Weights of a small GPT-style language model, trained from scratch on English Wikipedia.
Size: 14 layers, vocabulary 890.
Architecture: LayerNorm before each block, learned positions, biases.
Each number is 128 + 24 x the weight over its row's rms, rounded and kept within 0 to 255. Layers, rows and columns count from 0. Numbers have three digits each. The size before them is the row's rms in percent of the matrix's.

# down: layer 10 MLP down (transposed), 512x128, rms 0.169, rows 280-304, columns 0-127
# up: layer 10 MLP up, 512x128, rms 0.16, rows 281-304, columns 0-127
down280 108:107163109139125091136124139149092122108101121152158109081134092136110099073155168118101126150061149122122132131115175134148146135103123175099180140120135103128132133144123103131112155116141135099145152138137097112146159144107161141153126112104159098142124116121089095110158138120129098125166139136120152132130157143149089124167124115136077149121157166086091119134159097159164109099135
up281 100:105135138173174107138123179140083129162102143140090093097136114125124101148144110109121167134155118142101129117117104078155150111116151128134147103116110119122171123132164119138112138138140124182152129167179150143120122081112138081087133129097096133094151145103113143117086091152095123117126147115157110121118094184114106080123127103155115135133153137134118118127179159123111140120142
down281 098:111132144181130151133130082139177160113122131114146123198147113112077085125083131105142091128165112114139138112136163120097098124129141138121124162149140119175107127087124140131164084118096111115121154117095152132146135138123121151189134120123124139124118117154125149084163133133134166167147090145098106129115118066144134122118138135118103136150133075150123116116084164141126117125118
up282 097:140100151125140119123183186104136165120132101136124113111152146122092162123086104074148134142097108142117149096120105110119119105126132131126161151087110129140151102108095133103114099137148147135181144155092164133129144140177153110136125117121181160090104091163130094108099123151098144112120106120137088121146161125158163117114156105106113111126178092125130132138112170156139145135124
down282 103:153104137142111162140125155139116130118114120126144145086106121163068149144131191145088167104112141158109148078102124138137134164145122082112107137084115119142118138101144112128132136095137120172103122089156110091127171096125157110103125118152129095138126136142147104150117148148133123144136120125167137167156110165131082127135140121158084161148108151132090183090129094119103107136147
up283 101:109176119130143103163154078116130149098181115101126092163114152184122120106151156130154108145111143124121148110148100108147132072095129105136115081111139125092151142113166130106143109137137117136104131104122140157109124132125115174130087124137134100151084167097124116166138120104106142115114137139152135184108134126126129157130136170128124167119080135174126099102118149122106171115160
down283 099:130090142107133118104141117140121138085114125108104154142120120152106121109162127151130130148129081128186119128116141149143155159154182140098126139113135151136122131150122155111104136066150142157122104095153137100130109147140146078086117102143096153137133118117082098115125151118152150180169110125129109099158139118068154132112145148127191150138104103157180155137122101098116124116110
up284 103:142073106127109153138115139176102147054138144101151121135146080138107106142120171085152092089137122109147109136075128117144156097142146139151162133120167160126119110088107129164110117099103122143149141135096105148099119101182094132124136122143124159182171103133111101148150123144142095137152107131140137110116139134168123180124139155109099116123109146121112119145145140109129145142109
down284 110:103109121130104140156189141150139121121096131128121134126120126160111098142143085091120126149133102097129168124148089145165159134103133100163142139134135109113108134154110115125086132085086126077162116150109072142170145158131162120084131185149132159147120147137111116150155113119132157128113123179090086118155115078136128130145142115086165122162160099121104120141127113112120129113128
up285 095:147157149133124114096131098122125135139143141126116108109138131155110163096118117192152140095155112176105146136156153143134123139114152096134169152136125085095172128138117126137152146116119167094131125144117149101160089138139097114114080129101110114102128135140109132090132116143127123155098147154126108140147147152104161127101115128115098094121105107168109186090081185128158136102073
down285 098:130119086136138083084134126151132133136132150132166154091154189128147158121119149104096116123127092101131153149124109121136121107116142107136121107123120177122110135163174117156129157137105131101130119160140121086103163108108197180113100126142140086105113159075114106167113142107161121166168105117130089109104114114084123131157133136152155139106149121094150141138128128095141112123127
up286 094:135118090165183108079079106083130145107144091162109144112160146141120119129146188129106151112129120158122134130104133116118094134099123164113124170096159141103129117141085116080147130162103090144114159112139142125116132178131136138092127152159155142122076132111095117132129153098140141119110089133140102160108113139117150120155137117157148074120116153132165165106115116105141140140129
down286 082:105152101128112071128155093099118122103127144127166146145095123157161091119112130129118106153110144103151118088134147177127159113154101088120139124152107112140158122152099130118102095135185129134143137092139092142143132122109139117079126073134146118111125091141115110184133103123135123176130110155141161109136145074148182159123136158110126141114090145143151104136124140132136102121178
up287 101:120109136153137099111138101136088152088149140126142127116142153154116144131132123120108121178133157136106139163178144122185071186129146120160144112130098137131155102132146148156137148139162137136141165106115120092155152094127134136118120133094112154128095110101144094150147101117106162134125107137129113096095119094117120141098122083135142131156081133082105151121069109088134170094133
down287 098:121165074129152126086121116112106142147104128125122112135131127105193133126101137122157103118155123138101111098140134126088133098107123100105118139129138158128121086185064083102168112111100138129132159153150149122158121154119120164152134145170162130144156146145162137088148170157144057120161122098137115133125121164132093127094145130119128127102110140132082154125146131099136124140137
up288 093:157102150104128166115127139176161129125139127147094119112152122111095125137133154106122119139169104113143122148121178143117133087125125097150154114173127114130190153128134174129137079123108129156170085093120125144119139150108118119084131142122167110171128079097157137094114096127107175135128127164128090121123103083133107118090118103136134198099130131110139119140112152116131150124112
down288 097:124142085114159168112110147094134094173115172088138122106153105104120094117140107100158133138110080184122155135099134095127143125154132140126087102115169151133106141160124121160146121096162143144158086159169130145170109128148104136133105123123121138108150120099144144113145095128072139139111115094089158103162145115095146135166144111122163129152140117144111153094130115110129171112124
up289 105:170115086128133100143109100186148182148120161105144095132170121126067180162142138123112136147113093133110118132138128121140134141159102169111133174136145138149117150096117144126112111143152151129122137124118126104161147134123124101128128113125124160089077100150103087110178113091109110103141111127068141115111106112151097147128101148118132144165115137132143162074147154140114106132122
down289 102:118169110078146103134080169134109090090173136134190151104150100109158129103096117130130073092151139148137128152106144157126147116128108119123105102135122119117156110156182115163120139141119070125114132147108123117140093088114123155149105150115149144145119136158145120143119148172157136128130102116156106134134133148107167163096171114124103117124149123150101099164160109115109097122110
up290 102:108131150088108122130142105100124167123160108175125103134139139170120154156119099146158134143105102098092070130160138126140129139132114117121118098137148139130112133127112148146116139119204112089116169138111156137106103135166124122124086133092107111095117138117153157125149156133118123162098106103168141129138146131114095150146161076147130106146107153087148151177097131141138070144103
down290 098:143091166159166117121117099122131107153135111098108136130144128150140111137133181152155138139122100120117099158087080112115108111093125123161148095101151117122135128124145103157184160124147119100104142138185095123144111102118114144082145107141087103145150141118107161146091142153100132130090156144093133157092087108132165105129114145113166112171158124146144162113123125157167113147137
up291 101:114126101107138143131135133095128151171103124163113084131118135130108110116113119117149091157132149076147166146120104122131108100163098132165077159089133134104144150133151129138120150129100096146165120135100125096119132138131141111110134074124159158063115152101142134145128127074140154166134140120121121141137136153093128150126136118141127098109154164138085116162171134164112201148115
down291 107:095100129132128124130096129108105101118151140092103158142166120105161121159130160150121125159121154106063136118105142102133194151151121138109115136118129175114126098130115107116143112116150087115150126113142083109131093107112116130139127140087133122154173125137115144132137167181085139140141125146136083098160146096148129162142083144136162128135131083110151126112182076149156138131135
up292 094:110131128168076127123124127108102147168107147164128111112146156166128159133141145133157100140140106099112102142102156091117140133126140162114162119120164124102117108133122150132127100126108161138126128177093133154157148085096138138103153059144135115127098093162122125098095070120138124103099186131203117135156134141144106128147128136152125112124124106110129110122067150138145121130127
down292 097:145118128133167168136113127145143095122153139109131111145136085110107143156084154171153117157112163122144136099122060140174120089132159135124102125135094108132189115134136111153108121105131105163132118128118145098146167133091141116132072151180082099106117129148132135148093127160151136177137110119067121106115126124136177137095137090144124146102112141149120131111102126144132130140134
up293 101:123098095172151141088101113172126197099121099172139156129147099096076108138155137114165153156127175117120137115149126072074098111129139121147116147176133131118140143124126136126104135121120139164139109123113131156160113123166127124115145159134136149151154086125090130130164118107145095129137151130105111121062136157083116116146110121134134102123117095139142149130131126118166138088137
down293 103:147165085135098113132138114123093104130145127126112101117142104186124122123114119129133102122186138133127143149136160155134100115140157106148125137120135114109134095120072141093142170142175131108102146047160135148138143140137136142096103094109176112129117111124139129164126115110113125171117090165138145109113100144134125181122122139125132157170173151104093114144148159088104149133103
up294 101:163118136188095124107149108165095095135091135139135114127143048158141115144137112116138101162090084154137150145097134128118135129117099125148120131130121154138188100107137153159128124133112169138141145151109119179097117113109146111128074084124112109157106118147145132144145131126164112154141082128127134084141135135077162122157120120133119103132142108135099169121111112169099123128108
down294 108:104174112122099137156104128142132117157172118123112121125121163073131116121152143152109160135163146091115145099153077127138080149143100121089095108126158130143105164147109122073132114102185100080122120107124143106130151166147125153165117156187110129153177146122112119095116117110109121129162160145139148106145113137126120116137145124105123118131156108130159166108092120156100098136127
up295 095:128129165128124124138118157109154130088134124143145118110156120124099111085110108113111158136111111150118149150107129080138167140103119147150128123113155143118110122161080137118131156126146163201160122118106124143142191118083107114123115141112151154124186109085149161100117167144152140139087139088066086168125167119106134139102146149142130137139138110141104128123099119116085120138112
down295 087:080102153137122108117153121074142116130114157131105111132126140110144158135136140144120130111115123112165149132083116149117133165113117132113127155138116168083148161123147151175113077162084146143114143139135158095123095100159056131107125076093174148116121150150135096180133165123116110089172134107157109133136117095102139111171143129104126150125130117122124132160119139113119111166134
up296 103:126113127151134125120122135145106167189158101117111119158157092137120144119097124142098134155146105124141131140180138128070137138107128149089099146089110127165127140149140143128095075166156118107098108175132139139121116126115122155151107139118079188172148140132066155143086157095132126098127129117122159149136131088120128136128121132108105157085134120139159117134077111145151131140117
down296 096:106134138133152151114140086141134147135108075151116113150126127136103136136093125103144159175134114147115108115068140144164121107119130088150124060168150124153128175129139130117151147100096155164162102098136163166092113118097134127133117111095169086166096149138171135106129097126141130128132141120120127143098088123114127093116080145113135142129138116174106158157133162156142121117149
up297 107:123113164150129121126147122144102181144123114110133100161132126149103095157119172149142108115172131097122095137136088156117137096127077103159125128127135126151163101164106166144127126091134108101125121144158154074107120070095092077145143122114125100087174136161129133120103108164109145105131139118142142140159135170135117123176115150126150077173127119134145135110137133102124115098132
down297 116:144114129147123147151128151144139081088149170057142093128125103133143108155087095115151112173150129156102139155124136139160135118146114161124129152167126109104126116135115105092098131132130119124146172107142146134193118154117108103097077145134110148124133086093120158092146116156114113141101147144118129136123164180123142102110116091130085110103148133138087146161144138136144090153139
up298 097:097127121107132152105069139111167105159128103117157135168170143122137141114105099078138097099151125147150114127142114122123103157126145130126121106159063106140151132169155163151153115121165145151119092130124137150138119113136123125110111106127171120118116163159114099102162115108147126095165174151114124134135178110095099114108152132116140146131094144114097118095080108166151133137178
down298 096:120082158117140099120124119119162137103140138104082086153114123149117120116126104163121128162119108129148111087070115161121126099151139121119159129090144117077125122115118120098124164125158120163145146106110166119159128113141090096103164157150116123178118144142141165126163155172130103136144104112154161125157089125149167109133152115166115137129099099150099090167141118104121132179139
up299 115:095129077155123131145124181142130135101129117137083092153086107119152118102133091117145099129130132170077160109098109113112155070113103131152099170125134133136127139172145114159131119110158113099129148144101147111101106133137139140131119158130126157123116134124113140147164117157131090124156130121154114109142136142149105154138077164070128156151106151101148164143119189129143088142102
down299 114:150130120132125118124080147106130069145127106139124104065129167166159123142173105164114130166123164167109148177103125135085090153150131096124136128103135121143107130108169087137179140149078120099121133152128093141163127122099122107133134139113158145110088120133082166169130128139139164124146092139147146135162143143139134109132103118136172145120099105125136089095126126139117115110136
up300 103:143162122141101201177137147127099123111119150102090140132139127137098107135120144157137101105121156163096142111120164094129124158118161116149117101128138120108131130082121117154106140182170158116119125128108137088143126165070140121119086125139100125135125125110157158108126098097097159170106132120164139122132101164129110154152098137125134157110101113152085174148150098159133167125113
down300 098:140099110136097096136134133137139163091103140125106170098140146138128121119156119138141157121111131101139113163139111126146124122146110137101140113087124127130113107124145124139158099143105137144095110186135157075157122125149161130130165104109132113112116101102143118129101128178163102094123176155163085133121129090122126148152148146158120097138176125077200128103111112168173099128097
up301 104:121163125178172146130130129111118167118173097107134138171105176152135090115146156149135134110118110134110123080106107130119141089122128115108124087103124115131155103094171113110169110167104144142178145131111124131109098169102151152105114147116151149115129148125088165131100140116101091128106144117134142170113104165127120158160117108086125138090117134127137174132113116128163132104179
down301 105:124109145153127124102116120131142134109150127139128122128176113115136123085093127141137174126121157114116111188139090122112110161092121114133158175136113088089153125124128113132113073149150092132156115138129126129131126088108128120150104120218093143083117093121148139102134112146129137139177139147090134138133149158130192093125132071173162107109146132118129133130128115118111139132108
up302 104:144101109143134123115088096112091149146103146178124126090125129137128125127138118096171108121177104126145155136092151145104158077194153150112103104119149149132129142131140154127138095106108143121123139132108113116139141137132099117120106149079155140152126105092110133158150106135141104103118082133106091170159112183173118114109104157118133166140128139114128185155116155127127152135078
down302 103:143112164146138150172162172118122153119119163103057133138146084123110128128117170112141104128145112090160135112129133100162170105106154141159129124093127152141157117103117146109110158071144127137135142125071151135109103114144099120102144109125129130156091102151116092159145114094104102139146191147118118078103144121148166126145152124119154109148116158141119102145114148107153141134109
up303 100:136121143114147156154108173144127117148151140080130138094127089154103137115138136156129088149141163137114111087145130155117128119157099132122158132152096108150088148114127166157151102116125124138152164100101145140080118080124113158114156108129134134157138121117166112124107115145170083122121126152133139163092112110124127108144120104134113078085155078125104177101090138160135144148072
down303 098:096120098111089116069127072139118125148123123118126154137128138106123174159138106103131145142159137157114161143118109111146087167128152139101073128115138166130118139114123098123130106121130122092113074143116147128114141178145118161160121154146115116152123183115133117123158134116140156153140163114142134111171118110157176093081125141089145147102125148105128061120124086127142112133144
up304 104:148119173165142142121147130099137130129115138116119113095138090143150115111147171077113129108139108123176161129117135095146134085122144166114142107150103121166142119121171161106128105131115102151153092140139114144123139118104087090100132094174165142123130141165122160088132126139102134103124129106131125128125127178080062142109180187121157150115094106147118135143111091123133121123131
down304 118:104112152143131126112123104085168115149117136146156110116080109132148114131129147090101119142144116168147160124106141153120122128116130113112110141107117150151090098134104080106141072154129145134124138194127102124136127160150126130111109089144150100112151116140194152109154148132099122105084186113126160129156117109089137131100111140166173153123097145088135169125145113157142157130099